{
  "d_model": 160,
  "vocab_size": 8192,
  "positions": "rope",
  "rope_fraction": 0.5,
  "attn_scale": 0.166,
  "bias": "none",
  "optimizer": "muon_variant",
  "lr": 0.014,
  "lr_head": 0.0104,
  "warmup_steps": 0,
  "final_lr_fraction": 0.0,
  "seq_len": 512,
  "doc_mask": true,
  "train_tokens": 413200000
}
Each number is 128 + 24 x the weight over its row's rms, rounded and kept within 0 to 255. Layers, rows and columns count from 0. Numbers have three digits each. The size before them is the row's rms in percent of the matrix's.

# q: layer 3 attention query, 128x160, rms 0.211, rows 0-63, columns 0-79
# k: layer 3 attention key, 128x160, rms 0.209, rows 0-63, columns 0-79
# v: layer 3 attention value, 128x160, rms 0.225, rows 0-17, columns 0-79
# o: layer 3 attention output (transposed), 128x160, rms 0.237, rows 0-16, columns 0-79
q0 084:136157138136129150103117093156113131156091126157143158103111131092164143149129118093093097138097137117138116136130134180151100165150139106127110141079119132122110149142182170102160133129143105120122155150147122130088139080112145107127173125
k0 089:112097114104134164169154209080157105121077152109119109120131103120152113111123087159111116107141135129105175110079113122144130132132110144138136108128142144099147112116125108140128129136134098165143158165140136126110131116124096129151148110
q1 105:136106100100110111091091101139103150130169130135144100112141172147153121087088134116149134128128149134151119131135177160105129095142085137154130106119111118126119195106125100131137107099143153095153146104104102144109108127142126119130100116
k1 098:140160099151142133117131096112107145158153107114150124126151155078126160171105101121136142137151154135111164146159119130122142100152143115183154139096140147154146115134152120142104177112097136099107135141074109127121136153118155157141114118
q2 080:122124088127124083117140143131113133145127145109119145136131127160139147112120150116147156117156151129142108140106136150128136119091120132149179081102131118135134126132133137094127141100120131140119126093055075123127123122124179150119104092
k2 071:168123112161104150113121044129117162131126138158108142131130136155136107068155123168101113121151107126095190127136168138140076135110142163157150161110089134107095130127136159153129164164081087099137126111095161120125103092152115109124114093
q3 088:080168121161123105122172144126183123121087116146104136142103082148066132121154099118120094108118103107112142114113083106130115131151152116108121114132118117110137124162128137083149132130124084131137107162167157137127145131128113104120148143
k3 099:154100116146118167130151163170139105087133137114114149117134147150166142121164153167131142128144107132124135130094138135116118178145132141107117143146099145119088118106093173104154104160162113175149143146130184122110111147105122134144143101
q4 091:123162130116108116161082119147095120111136125148126143160146142111165149135129166139136097086127117193147145127111168127101096151140115125114125123101067132160105130159142110077139121136110148147155145159129135084122158140107112103131138145
k4 097:120150119107131150148108141145119116133141136149132102099123111112129137114037099126108124108140149098110125104133117136130174137101140142163145134127160114138109182099097095112120166110139111106097142088128118145112157109126098173095096131
q5 099:145177155170143108132142132132148115105110178153116174173132091152189126104144150108161135113111106125118146121111080130138127172135150127084125167128119119144154109128108154094116135130115113156126151135133143088141136106141111096105141158
k5 100:127085115175139146138162156140167072124108161138115099114097114129138131094111122143136120093122126121085129123133106157120090176168155147133132152167130083116105156110098120105153110154143100137165129120192138141144106168129113152175144149
q6 085:155094146113117169157080127154059167122138130116098087141129170128172074120130098134145134149147134134125108142171176115120105115116085122162124179147115134118102129125138094135128132149094139109144125112133105095140114132128144122147078097
k6 083:142114108107157115115112123085121121130137089123139135139143117116119093116120090114113118129128173146124147117128157107159138100143135106150159096104164105094167129125122121166118135115088138121145146091109113120156115146098161141087105149
q7 069:134141148167103139147119119142129157137108094124111108144116130151137097065170130125124109113144170105097135131165161167154154162124107142115171146111118124102141157150166106136115123133112176108086104145110122106135094116116168105144098142
k7 091:175128149120103153097089104147145127135136158107118156161146147172157136085152138138129108131183101098124159098122142111093117132103149145138134154142088139129118107120085172117160144128147104186166134131113141136102124099166130128112118132
q8 070:129100127126102049130120130108145142121148149141133125156126158134125148128103128123100138156119137090146165168095119153136120122145132143147185138124156125135123108151127166174161148139160095163091100122127119110121158147141139117159152149
k8 071:124134125105098141139160173135166094096110119127091166171134127130104143114152134132149164145113099142087133088097122125123151130149080136109100088157118114143127101142113120087157114161164102153148156152168114098122144124136114089106098113
q9 086:084165119149124113083169139123142079153109148118119148144151076129158165108137151116100124116105100106131103103115105098129121134122146125114123114149104203159116124118122112099133134126109109147197130120154148136089140131130102086128137137
k9 096:127108167183122148122157137137152116142121156130112164148108132146138164120114170110138112133121120120110113112094120146100099184144116165154155161146106134131120122095093102084160132156155145164143151125140133121094100126148152122165134125
q10 095:124124161124112146176083123131097169130108098138137110109129134153131117114114136141142161139143152127151144123158153160118157104128101150091121113086155096121134149156124126182084100099142167094088125123109109123135134130151135119104079077
k10 104:122130111089127103173090123131077169109112104103154141083139156113123100176144126161090114125134122146125130191123173130144112106140164109127115135131180126146148128136196145137130106111120123120100097124132123135159157101113111153098126156
q11 073:064132121156165126118175123150140104112126120112115112110070083150112137111108133121170165087096100132103152095131103131130173132125158114114109131124108124122124100116140122097119111128122126122167182151144106122111109107132107121162118097
k11 095:146108148135142093109118163145170100121117120141108133145137122089148141122132155152112116114150127128117095160113136156121086196121150111106165145178157108088130103090097131150142127122120116181144121129131156142088142132097134153139167137
q12 098:124151169203151149108129173109142136122139096143101110138146167120070158119137124108132140138147131122127175175182139112134083128138104158133123103105174136124137102122087135137083173127142146164112100126115155144136134121073086125146107117
k12 102:103128122124099138141133195126132126133115118124118167152133138118164122112147154108100117146127123137153126122111127122148145150094100103135104141139101122121100145085149166132147094167154119116127175107144090150106116142153157150163116109
q13 110:117112154133152162107143130106153102143124105103147133155132107119110117146172118138159132125167139117076115152108120130086125129161126136152069133136111096084107134117110114137163118123118093166134097165103114163125116155136106129109143136
k13 101:099150147122128120094109118183109119121113179139116168195159131147100099112126143082145154124097129110157142147131147113178105152098173115132166138119073143160123117112101114082166102134117125153164117132138118157133107090139130166136101095
q14 100:114154151134113124117137135140105129120195128091143178118095137103091101139126139095140141166145175116140142146107076122131114127125196114164146136118146117114121106107146161143101151077072092123136151125096131135125142170135135113061134105
k14 101:137098139173130118135151160130175097110091095124143126135119105141189176180137114133067129155101156123105106137133143122171107085123093105099108091141164112107149155116140128157146129128109131133094097133107129136126097125089181154170085127
q15 111:102171159101141123127135139130143113120117117075144135117123132099117106136136138163166159127136131130111126138072144119110111145107158129154105109170118108131140130117184113120137115120130138127098131085156113166105108149149122106086174108
k15 102:142143152138140143140126161127112112140108156151137083123133126201130080160119094150130123100115137113138120156132130137099100118102141157026147117136109123125144127147111138109135086121117138168128119171138129149138113160131110119151083060
q16 103:098133139098168146122162144107128115149117113087109132132100128087133129106112157115137140117091161155132117122120113120139165164140139064135155072104129136128103130165113166126153148129088130094156131109112117125120139146112105090095094138
k16 102:151110139147140121104141114110128114104148115184150098161109139146107119169142115130080101141146123093156155153112128120145133126120135116136159122119115176178158165151115114128145139154111130158083143144086134159165170161127129133102169153
q17 113:109107116128088135084133144154091151119109114149140096149141155140142103128153096107096134140114088135122090103175115096125120114124107169128128161102143134083158113102101113148135114145142138140155119121137105054119129107096170159136095111
k17 109:185144099116136143163136136162126137116139148073105146125090134164124146095089131155164100123122186152140132088123113153123140140153152118161117163121152082118103139119152131137100143101088156180150102165135178162114134120129121133139128144
q18 109:119115107139133089157127154124107112109106112091115137120123093131138126095088146129138079142152118071131152150131128126072123100122186129128092159155115124111111109116180150099071091128146111141125125128107122125149186154100155118126119120
k18 104:137174156143128146082137109138131132119136174113134127154091136144154120146133094124128148182155116133103124111129160103120117124132089131119127112143142099132135125133086109138178107129121102162143182090124117119135116115114148132120146142
q19 100:143150123142099080112112158161152137121151139132160150127144119152103137139106143151134112116137120161141134175161146148138096175087093109105097069125128128113148155155131148126100121117118128136149120153122153123099139142120144124153143115
k19 101:116095089151164141155150144109122114171113134158150128120155143121132103117160111122113176161120122129114117131126107101130156109146183136151135157142125118132104093103107118129150109091117160120132192143142129114106097144174117111102119133
q20 102:157168107127154123118149175105128153132145108103124137093129124093124106137127125093119145114116181111172136147127135176140127115087147126127053057155141114126142170107165151128142128139133117158114167123113186118140114113130103125126142131
k20 105:145121144131065103138149079115095127162093141158163131140138086138128158122113166101144134115181094122098166105188113129106111112152124134121135138091117078160136093145137119153131133128115133110161173126136093124133146137115128115110151120
q21 103:120117111131091137120127170147129118082094125110166091139153149126138122107126100144138098128066147130096113089158153156155143153116163100143126109158104069140113165105070118141128163138105146132132217126137110127135150131154094124100114151
k21 100:144128131118153162098111129157171121160124152149136148127136120144119109147143125129125160130163136074119102171132097104129114143110159168101117136081114169176108105097109100131119115070118138124142078148127147132129170119117173173059092152
q22 105:107161138164142141110138125114140131120114134113105103153185098118117095087112152128143145113142131124178120111163104117121106116096102151118165120172138156153122148156092152075180134121139134140146122107127142141084184146109126073156133117
k22 107:135123123094121096122142156127092111137152092132153151124133159183164160147134141117130124145161061119117099080096158171144160147142129130132119107141149147135116097102122115144131095115103115106130163148188116058157124119126106153120144148
q23 113:092114130103133077113106111140105118131149130153132104151145149119136172128146096113121129163143123098165114150108119105135120139073170155134072092138158116158079168170118147143110112122163090149060121136124139148174112108117100097134135191
k23 111:091170152112049131129131138135144095146132101167112128123131142098074095095169145127112099115136143118092080105130127165116152121134097113073164159095111144126138118129137110110104120141100090130123132072125150099109142147123112158118113086
q24 099:132118142156095126098144115152152137121119136146101124142106131107140103099119109122139109137080111131098094116168130177110143138107135141176182139127127110120144103152171107152126121113104127154101120147139147104153089111172131103123082126
k24 101:127155121135088144137119124087122101131178118126114136132136127141125155146133100136101118107152126124140163181143099094106103111165104107112144120089097115122148144056103074108113135156168109119140134175129143135119130120160155129150135166
q25 104:111154138119133149141150129168148081162179139107094125108119124112134178162099163147076132101093147141151133178105140095143127145126107093130126144112157113165133155137107107102115151151107079135108113190107087115107150189137121138155113115
k25 105:146090082122132104145140093092106157097153142191080132127133108121117156149175106133187075165138111158114105142129180106137146130113112131166132105113119164135144141106115130104156113131146164104148151139126150139177122109126108146143107121
q26 102:114090119148174162151154147175097099107183139109127127123114115139145153092138144160150132118095106140086143156173135138134114122114126135094148118133158148145122147137115095124138096142145134117122096116161062106146098146154110161095099123
k26 101:154167094118129117118110098086108105163151182146094111119087081121127159140101125096140118116134116130123165159078162145129139135131147133147092149095156132128116146100135126142105135127096160116136119149127125115149178105143118094154131136
q27 111:103142138159101157112114189119161135118133135107104142096121140096102151152127135104109097173148163183145129152094101136097064153112120114104093112103115120121145149170171119181154138085093166126103132115117096144133161143130133111113108129
k27 102:099136124135101135107150113178131129128087109169135121161156114201157121121082142162142169106116173108121093106158126137093155133096105146156155125171099141165127105093123107112091146131109100135129126095116173121094132123181123139139143127
q28 102:093173128142080128170154154133093096118135157136114122113100091163127112100128083173092160119154128150128123122146108154131124125162145118122165129145084124115100123150091124140127164168143109093094062134124107139165120163130123156155144129
k28 099:120133113094134085158091112101183139129156110134093129159169102158144127091130146153146137150124127109151111121135167054126164131124138105138103120097189162162157131153123138121116163139143123149147161107138120117071127125088169128091098130
q29 104:120134122098129132144187141102136133131092180183148127124121186133132138140120146074140144091093142104131132136145139106145073120148110153115123143120147117140150164113170140170106111132146152106137104145128148122115112193131099119134176154
k29 115:180148150127125136128089113119141150122126112194086119120112112127095113098141172098131106151103132129150112093131100152105127120103099171145108111094146123119146134141110140114185148142129117109145132113116126139089125142118087122110074115
q30 114:141118127113138145154097097117153149095135127153127102137125084112150111166143072114137162105135150115107100108113116161106098126120124113121087120115137122100118155131127157132126115145138105122139080173068124120093128133111118116120063138
k30 106:112128106102145112087145108130128160151161136116110078110127122154114118114081176068119154182125120131124161117122135119121144073104139075142164100129131111088138102112134155143133159145108124153141191105124141170150158118079127196168100119
q31 100:109122084151079148143072151127100115104163113149122144105139129130147118076138109126125119155152116131132146140158155114155142142113167119121112110114116173133119151096146124148108117129116093107171140183123179183126121106132100155117130104
k31 107:141109121156105150119163154139131153159130109147148098099102167123088122125150154117109118101137119068112106157090094164124121100110124132111148106120135092093112132176139074177109143116151151130111078110101128125147121081108161091080103149
q32 105:141141167138108106140158149120105138139153120128122133118150114088130182159167114126130105150120102161181105078146089138164111144125119137164130149149126111109113147126104132136128108108120162132127084113154174160124132119121186102143108101
k32 110:144128131127141139151168149110118119116092125120127112180131169193158140093150136123142111154130172127093156117135113089114137106099142107082139131103132150127127124131127143147107127133169128106178173141086149133096088161164113153161115178
q33 111:164124119127151127115103155157109092177129118135135120147118129129152112109134091104156091131136111167101162181145114161125130119117137138160106110170104087114154136106113141156103156173110155160138089126143121126141096161135134144176116128
k33 110:100124133093094135189138099135144137108158152122118099116104113117124102106137134105154145148135116129107155105091128052145143155167131089088109108089134127116075172143143155133115148097141145134100134105092132081151194135149115172136137146
q34 104:139159081127137170157111104122129147122158101153093114158113141176136086166119125142154163150064113109171110150148127117109116129125097156105164170145172144118137098127149104123113141177139156126116157119101129108145136141118123137127121118
k34 101:131103146152127122104117115084150154141148178157121131123142163112103139131153143110106099093130102136109118092113125131124132164136123113170127102100112133124103179138091157117128088133183090122107115168143165155094149126143124167128132108
q35 106:142167069125149117108110149104148141131128153173120125147139081092094136114119185129108113139106086124137157139115121126107148123131120152115149162130101145085110130146149125166138128130141135159128119157126125117128145138070135107112105175
k35 105:079103135112130123150115129164103136121116132100138098098116105090140093107149098117124124122121136122093142099130136132125117106123111129128138124099159124117127154117163126099145089099159133138144140138162140107118122144164126157153220148
q36 107:181115140119137121101146127115127078101115144080134106142129119133120114102121117131138122075144151127128172123129094131129094102130152134144113102108146091174115121122174173107112109099083125074111157139113169126110126125123128120119162130
k36 113:104198116129093135087113117117105105094160148107173129130137127145128133123131134148113159109154122133147087111125138155143154102131189105141133152120131137131124127116095115132111130155108146164145093112101109158155107119106083104154141130
q37 102:115144145124135164144146120136136107115161103138130114134135097119113140128077116166141125095151130117120142136121117116081111119100118129146142090147117150114147151085123159115118078129093130150139113141140148125116156172098112160124169158
k37 105:145104144108163085122129114152097145124119128118140139156090139061155104110104119044111170155093134116144100144156116119156159116124161146120118169115125117118130140115125144161119161142145161171130129112100096124136141118137124146111129149
q38 099:117120162123127140120176157182111137139174143134157119158162112155112141061161159113124128125134171098139110145111148140118129135155159103133156107149139125134137122144138145135116141116131210162138124118125161099162117087134132115168169077
k38 097:097170131148113170128148135136156101131118131131111160113103155143136100165140102110122093154146106113135144128141106081109112108130093158146094153139113151140064150139109096127127133147132109111154167157131105088119132144115086125071114173
q39 105:181141174112140168100095120166135139148089176128149084113080089113105118126097126129126115087129121119112113094133113157169111133137084108112175138085117094093171115120105109118148056130119153123087112141122136144135156118124110120118090156
k39 101:110123146098082133112133135095118140144192101143094187157095104175127179111173132113140158171128128127135165140158165137110128135094127127119165135132136144145137098121119181075115150120147117108133110127131144128139130141136135140121148157
q40 097:136117140134112113156101122129134135109149120129105132142149181123142081066126109115125115112126128121121126148145148138117149164108089125075101095120091151115117134138160060142135090123133115129159090118162191120143125174103121076087086118
k40 100:090134114097128135124139117166115124161183124125137116112111103143134154148135114132118125127117142134115139110156091095105125127159130121136130137135136135117151163197099121096114126132116116154131182114098135125136145094137124158115099137
q41 103:133160118103151109106100111107138143141184108072154154100119141134137142095157098133145104080140154119115091139143076125104117137142114092163105123102127139128149105152110093108128141157106093129157139152143123152132124140131148120106126163
k41 104:125047140134094164129176137110146143145157125160109130157130139135110172135106135154134128124126111148166139145085134123167112121108158116100141158136157096118133152116125123109131159151101120139138097136106162081144138168114114131157104089
q42 107:152128144106124112128112108145142165148128112134112121135123122128111157156121110167113127068108101106107144110114128141066119122114168124127150104124197116128144153181119131120119153084104137148136121102085111077105152148123166153128129105
k42 106:145146140127157102094127163143110086139115103155163151137143102116122130157072163126121148161128117216108108106105097167170123117125141155119163119125122137116102125106104147122120122141149094128100162144129108161114143114124115157150136141
q43 102:128084135133147106166110176066150129171085107124123106124115110087132106121090143159108124111072114091125108095109130133158135127151107175121099109123143101117118116096127080167118125122136140123158140141138118134135157111080157140168115120
k43 105:114137106100136127160185121122145129104136167102135143123092171106101170123106129137150113148143084110165138138156124149129079181091149119158123119126135097130102122113115122147124138142135101154121113125105136159103114129118095150095107162
q44 108:155119111137152128103123137118152148131136113120159130105134143109143093159126127142116119113122118151159081148166120101148123140110144123180154149142126165162165127107060121160132123085115111115135135166106146168111133118112125088123147124
k44 105:084101125143109133105115080116131115164128143101148106165150123162135115104157127115117133122097133147112197138088122164142142120099111097119095163127109100115129149148129132110121138107154121161139111143125128088098092103150145141118129158
q45 103:108141125120129118147205115125121140123139155095155091135105106102101154141101142146151192146076174083136103137130123143090121123112119096149174128151126095132088136086119166151139078131117129162092153112148153113141145087120125116171125106
k45 096:155148101171161148096122134115123112099085133126123200140122174099159133119172128146084078161121118155169159118165128148186131113121115133116116142116137152147121106146127103124129134142145165117138139135145118127160144126118102145061144110
q46 094:104111104114119122144097127149113103126128099123099165117177089122079130114160115126139160146112103125177100077124166149147135137157151130129127159112142093121150108099076135122145128129148145153126144148146126105112131132154143111059132142
k46 097:136115085135127115136132184131106118169083151119130093111122151094127103143107130122137138141146155110079091138093099163135123136136123126117122088120120146128138101140164129093092116122121082145167116154117133113111151093119138100112087165
q47 106:143134168127122127108157103123119130150120157121142114127161114132143129141113132132138090143121114091108104135128092150102158117130168100169098128108120121117144123126098133132159098139118123113062160120150089135124184167098089151141168084
k47 102:112138078113113124130104093149143100115099134119122127153131186110138129127097093170108159107134082148198147086144141093152100141120096171113165157118139137190120122164122135119078102131151154149142125090123103087138088107100123119120122157
q48 107:126133085115136131129158108120138120102050168117090147111159112166172131137097097151143139162122124134129105142126148094085104105082122152155139135131125143096087177158086112161112117169090122111153153128126135102112156173088119109158141177
k48 107:136095136134112107137117121113110161113099162110172104129108140139091152112152098192109096109106088113123140117125122157157153116146148135134118164139151168172149077122147137128075132094147184174129145144110119116097186112141118142149095120
q49 114:125105100127111130117134143166104145144142129123094072132160127138097126137119105097121100124113141107117173117185136115146133153069112120107093123104113159120105115137154112128112182109160131112137136137095116163126135084173164109170138128
k49 106:148160128106101109133129080173150101149129118137161117101089152115161114109137150122113144128160152095122110141113121145102112140173157134146116142120130074118120126127123116151149131141113162105133152170100146133112146127117166140125103121
q50 109:114133148091139147127117148102141154114167164144146098129128151151111112116133116162106130090129122115128106128115157109178136151107147131151125114158145120165154152144135118136099120148167128177121137125107163091152144139089111132082164141
k50 100:121159116139101159067141146163146136142123117185136136084069116097090147119133135108144129135084141150168141119137137144126145123151093133109129135082124160142111155063128122120161148096107135120105128120134120109123124109124108143121109110
q51 105:132114104160148152151141108110107114094111097146118151169119139123106104152121113158134129151145158115123100125144128134168133116139084085146159107181102132114103135115129152136068107139101113123110164162129130099144090126161119141103109150
k51 100:097108141144087128127127127111139143144129139107152140078119136149130153101083089083113141166121170069154119135122131113143108102127127148147133127085098122131147120107110113165123129132161124141151092079106147147117127129088099161110120102
q52 104:113107111106118126093121109143114137096124108143156129111132140103164131115172141161108097142152171140093169155081074141149150100128159156125133104173133172163156097151106094132157149125073085115131156092140120126132105170099122143149102127
k52 111:116120148126126150122128156129161144099172124140106123136125111135102161125093153123144174088114098144108097111158143145143147161102095136108143154136146124090138125105081156130117144168103154148136134108079156091134086139124135109113163132
q53 101:104106121124120084128129127131129128128192136116144114146130087145104113133146140113168146067148154140123141131121127135088089134117118112131169123135130140094154158089152091108100136131122117103123095133116139136115137120146123145172098140
k53 103:071144125152104155170115113113084133096141119128142143125150157117179171141110164107112105142144110144158043150133144110088140137111139154126138161172138125170077142116134118096129161126182149131159151126116116123137121153145118100156166138
q54 110:073076137103111094114147120122128118144150136112119136184086134143182101113150152120143120145104148158148113124116123138102139131158112099148126141105127133104145134163110121119148117103122072080112122130132126114165144105097113143157126143
k54 107:124131119173158195123141112151128113076152112117136126118181162167068135155106104136095127120139096159161141105150143130168147095140115105125137094101142122154114111120145143126134168122118147112132118119126158121101123130142121095118132112
q55 105:143142130107137142127093140118120160148134095117118155122101122097160127131115141166147109123127184118135095110138121157075150154161139125157095171125112099128070134152095107088106113105083208136134103117091092159135150132134102130107162158
k55 100:125121133147126122103141135128116101138087167130153104155112155081134109098122113114158139123131077135143087158139111136145129145087112079170107119116112142163134114136119134091120170193099107116132142097147164113151099074126147152119085135
q56 102:136140171139070153142129148133136136148136101159121136103125117121113109088137091145156119093127114092113121151149138141151157169092121072130162089151127129111111133128158141163070141105181138115089106136146152093149136104119188144110104082
k56 097:126149138120130150082177110080154104130137116128119120156121146086183147122136118097138136121108173109110151164118121123091142111120142150076124178118137138133112113129149122156142146118101128143158156151144135146126134084128130102107099166
q57 110:153106125117141121076116175097126122125151101147182101109137119082120097105110123135142145127110126096152146121077152119112114126129142112149127148140077095146122094122145125120110197142141129118161155175115120157126140126122165144151139154
k57 109:086133091129118088146120127142149131132093129109110121131073135100125118139141128117075121109153190110116092114133073134117147178128125146137138121121138080089117135091106158126118165093101123134101111119142119117169114106115172132099129128
q58 117:103136131171138115104144112101139122134152121145150071150092131105082146099121145120105164163179148105146123126159152140161129168154128113149133141143164128112132089119115154141118122131186135142136134099100150116146126109106105107115164155
k58 110:108156090114115136133131152099127134168129116082110152132120137107167110128132099136129125140115133145105108126125130155144142164087138122141111087076104132150116143162195108123154152160140126143103124116171119108108142138152141123130088132
q59 097:133195101136155127107111115076105132079102146102152141148109130109165123114146105119110152107089142109144156099105102130152150098096147118155112102147136099143113163121115122167109149137141128092120145122204119116095129095102095126135079137
k59 093:157126132132140108131093149119148122124128153165153114159135117144130123108108112124117116101155091097129112093144136117115089146126120118094132176107125127115101093141145114114090108110047114145143110134077154131131136195062164135118160138
q60 101:140132121113119133138153115096084130152168097153125122132135093147091095158087136144108104138132136125132104107096155137144133117111133116108161125127155121139096149094126072122129086153131159157132112151142100148086116141125101136147118127
k60 101:149113125135119123115105110128148136121100126142139124120131145130151131104085100078114111179129078142127140148109130096107137132181137106145056177121089132132128120168111128127134122142110128101104113125145124139144149129139128133117146119
q61 097:105127158131127111119120148166098135118090164132157124125151106101124114081097146182113115120134140163138104147093095135124183120150093115105127182075154150116122134140127117100131132167115077114167152154174116111093154117119134098159116134
k61 095:152129087082138165134126142115134139141123107113115134130102138150104162126134114167131119123119135115119127118139129140142128108111159150153141108152136070176145079166127111142172099145127161175108143142114110121158134101102156144136158156
q62 098:115161161133127121141146100140156107106138111106101103150099132149112142140179137090117139098119130137128140181147147144159076153129104143121129105138103101098127189121134124111131082110153124093178177144151094178141129151118165169082144119
k62 095:136132111126195121122136144182067116162124130134139157095150149154163119141118121141109139152153157132138170114096103090096156135108180160128116111118109089128135125118106150132151127121118186127139134117100169131114113146089133109117120157
q63 106:128157133081136153143118143131127169084083120160123159109154145140159127075157162133138090120104138152133152100127126156112132131170134145150133130156159087149138153094121129165141158132152107148130122112122100102116130181097129160127132104
k63 105:145116113148183110110133088117135126148134147128126116128047106162092177128123151127137137063160089106084106146122135112127150086082113114077091171122152162120108137159165103095115112101143131122123109110138132152121122117153084165144142167
v0 100:111150146126121114106089099164137077123110141111148099114163096091125134108159131163166144133140140123146130133096169169112093135079138135132140126179193128099095113138107112125135132137126138121130112129126118104159129143157112106106164146
o0 110:175133138153137119108120136142144127120112167074145122111084152125137140117119112143139105135109107149098109152154122137129142116142140137135109135105104100172132143149150116087082137109108138128103112137112127112121110166084129133131140107
v1 107:193122115154131157044144127148134159149112106186123152149149138118140168150153135167122123115123127119130101120121089113099142132150125144153096144144121143132132106116141136170098128112140123114122145080135185113046140123128123103103111092
o1 096:123158166111118103139116133114145133125116116143111107144113082133120112103112185101136113124130151138153135141128126131129120132116181122099126120104109075121135082084134165121068117107122105136115108124128120148182158148112157114139099098
v2 104:081156103131121096154104164106120126068167112129149151094141151126109099104142146128167151135146103143192152117121135125118136129142136156120151136156111117121133115168119140144119128160149126174144128145165132172165135159154103123135110136
o2 110:151154161108112137119152159089163086149119131089096146115111135128139146161153117123082159087119166132117159124080117136115104110175148126119132112139135108148165141121120122106113103177137120130112134122111138089126121153077118142135154128
v3 102:124135139148130109129122102121117156128099159133135104135131111166117094128120136141105108100100116153086154138143088119138101132157124133100153105136156098122132168107134157114170104160083144127098170160126124160153104160099134172140161128
o3 108:139109104135091136114153096137169126137185143111143176135118149155088140111138131153167131099101104129102150105127116127112114159155136129126121137117092112084146178180112095155131119164084152097171121122118124136131109126158113137089145135
v4 101:126110139138126083180094143108083106130106112134113148142144140121135104082093127084148149065110133144097116100102122083139145128128146092174141100133103136123135100126143126107090141148105178120144112106105109095130106149092131068100109084
o4 108:111100103094132147101109102164159143162150131126128119116114081144137106122073145094153087138159114101131123106128129117134129085153107145087159112112142100151132150097129148154156147083124102159104147145100108124120125105129122133145109157
v5 115:145149128125132125179146140141122117140107138113186100090109157115119096149092116110101140116134104132161105081141093168105132130132125148142127112182131097159170126131125111128112124117160131134096133117114130103121116125107105135114103146
o5 081:116124145090163097117129096162157161129149108154140108147129113143152142126145145173134127149131151126119135163119117142153112084123122153159158171132115111141108094099150154097133145129118115109073096145155121132102157171146131105096153117
v6 113:166126086119086157139149124133108139135168092139130131107113102146132139153106116120136104139070070137119114132140203162134106117157134110163124158185141143163116110133168170140081102128126186163150162116105110127121142112119095162119122167
o6 096:123146120114180129166141128143131129159122108138131099084128127182126121158107093143137103130120179130146119144129099138157123087166139128131112135142128100106164119085111116113166101105128095108134124170146147126124126126134134145122176078
v7 098:112129146146110166175115102109141125121134155159107126155142099136090121119134161131133105115142155059169134107139126103097137170124141193163135121113124151142100119137104151164115148171098068114144096096113152135127077090163107118116130117
o7 080:118159135136150101110110162144183121092105109136130128153145126137109135131164134124135165157121134111110130126096150096133150121142143106138082031172143124109156086081124178122128163127135072125126106125109131156114114124092120142132131120
v8 107:162109133158152150072122094150149112127142159143134169143178159147126105113177152154193157113113156163092132129158061121165131133140144156136150117113115123114116166155103142168125114139113095148140121137115156129114121105130101118133141106
o8 103:133151121126082117155166132133173125133119131122100137108170098125113149133154123145109122132139092148148185101110138127160121122104136127113202141122083145128109123124095143109145141130155107117122128079117173137138114100118095104112105121
v9 104:145186146121148138094081130143145098129125126150126124166134149127119126110122144122152092130124121163093144107125130114106114157093153179159130081120131136078115113115104160135112110114127150102116151109148114081092102145119141144116156123
o9 102:121093146114103120102138110156145130136168099102088150108075126119129129123165076101150102103108106116128093106092154114137120105117095160138104121160139097127105149121074131129099133148117134168117117142149077139113146155110086134150132149
v10 108:179146137150113133145145137109111159117122143121079106130133122130147102143111118092152157145132147102135157149131109102178118127129122119108123149079141121117083126040128144121090141106181103139136171085107145110125153120078097144160117134
o10 105:151151162093115110080158113145130132118128112111120101108094127050139170117172105145100129141137151067145112128115133137096115109093122098124172096130133144123143139104154153099106131101138119108140157145107137103154138152120128139107111127
v11 099:138141133124146091121132125165125120170183138161136116112121121152095123151144156114145096146119136107137123146102142125103136161144138112112157123126162171080122115083147181109120079157113128103127128119131128150117110142113127126158138100
o11 105:151130162149110121123095125127127168119070132106104143141133156143086135105121119111095136117122177127097115109139131124148164098080093073141110082092133181107111111116115145138127124107088097126114144109123136136114118108103178106124139145
v12 093:104119114119104118093117128155119136122175102116125143115110114128149142155140140142148124105157186163142182142127120126118108138118152150137118138129187138126143131143151118117125162132120087124105127100118077117165164149118140132144117146
o12 069:141121119137125153130140099088125124136098169148116130111108138180131100106114088170150103117135123108158104136132110146090130118105138125114151126141117111121105118154140112095116123115135135138105097115120118091149128134144157116149081137
v13 097:163094138126119132061167155147089168131169127153116116115157129132142111133148141139110159147132129118118130103154137090105116118164094122114132134135132134112139138108155161118137128113098131133151133103114154083172118136116134170135111132
o13 108:148141104112142099134114151131111110091141114154157108127103154115160095111184129096123137121133100190113140125145086129121143179129115107126141140182108098150137118147145131157116121141091152114147144078149125101150135142129124186142158119
v14 103:164095117178128123121124110144091136122112098132131135105135120089157165128142102110143115143108093106171134108137145087137121104116135133130156100118156099167126115113143148181132150101096165174097125126164123151113128125138114107160119144
o14 108:143158083068082127104127068120124116135119127120145158135118124159152077109132150090135127079144099128147120134161102168186147126162122147110148151119108086106082091145118146120118100146067124110176137154143097124167130138121142087114127119
v15 102:105146134121147165173124118145104113152129095110129133128180124147155159157158080091164077144167127124134110135108096044116153104133131108162149127137096104137156104090146149155126141111146121123114100137127138142176160129162140159149091135
o15 106:110172137101121102103120170123145141158093094134137160133108109105118136152132166155121128128153116129135158108159113136113149168160112143149128120090164120108156123124167134135159113124132123152086118201096173139130147148102161155137140134
v16 102:127196113129083137162141125145125110173135164084157148117138154152100106122171121149143104105134112097112093111113124176122087133111106158133156095142144158125152154121125183111122126124150080133135140125109168135117123149136176136151149110
o16 104:140099137092119105083152109159125162130153140154149132139127127110137149154187137110128120101147094131123122100110118146092096170147116115131152172169158082103168132136196149084154134112160106132148121153141145151129156198162144149121119100
v17 106:112107165111154114151120102107139123102098120147184116114133093096131150144162152127092106136102174168165116092179172089126111137147097117123129149146126075175092136133108091157103140174158112115115134125106135064090130143132140133128123116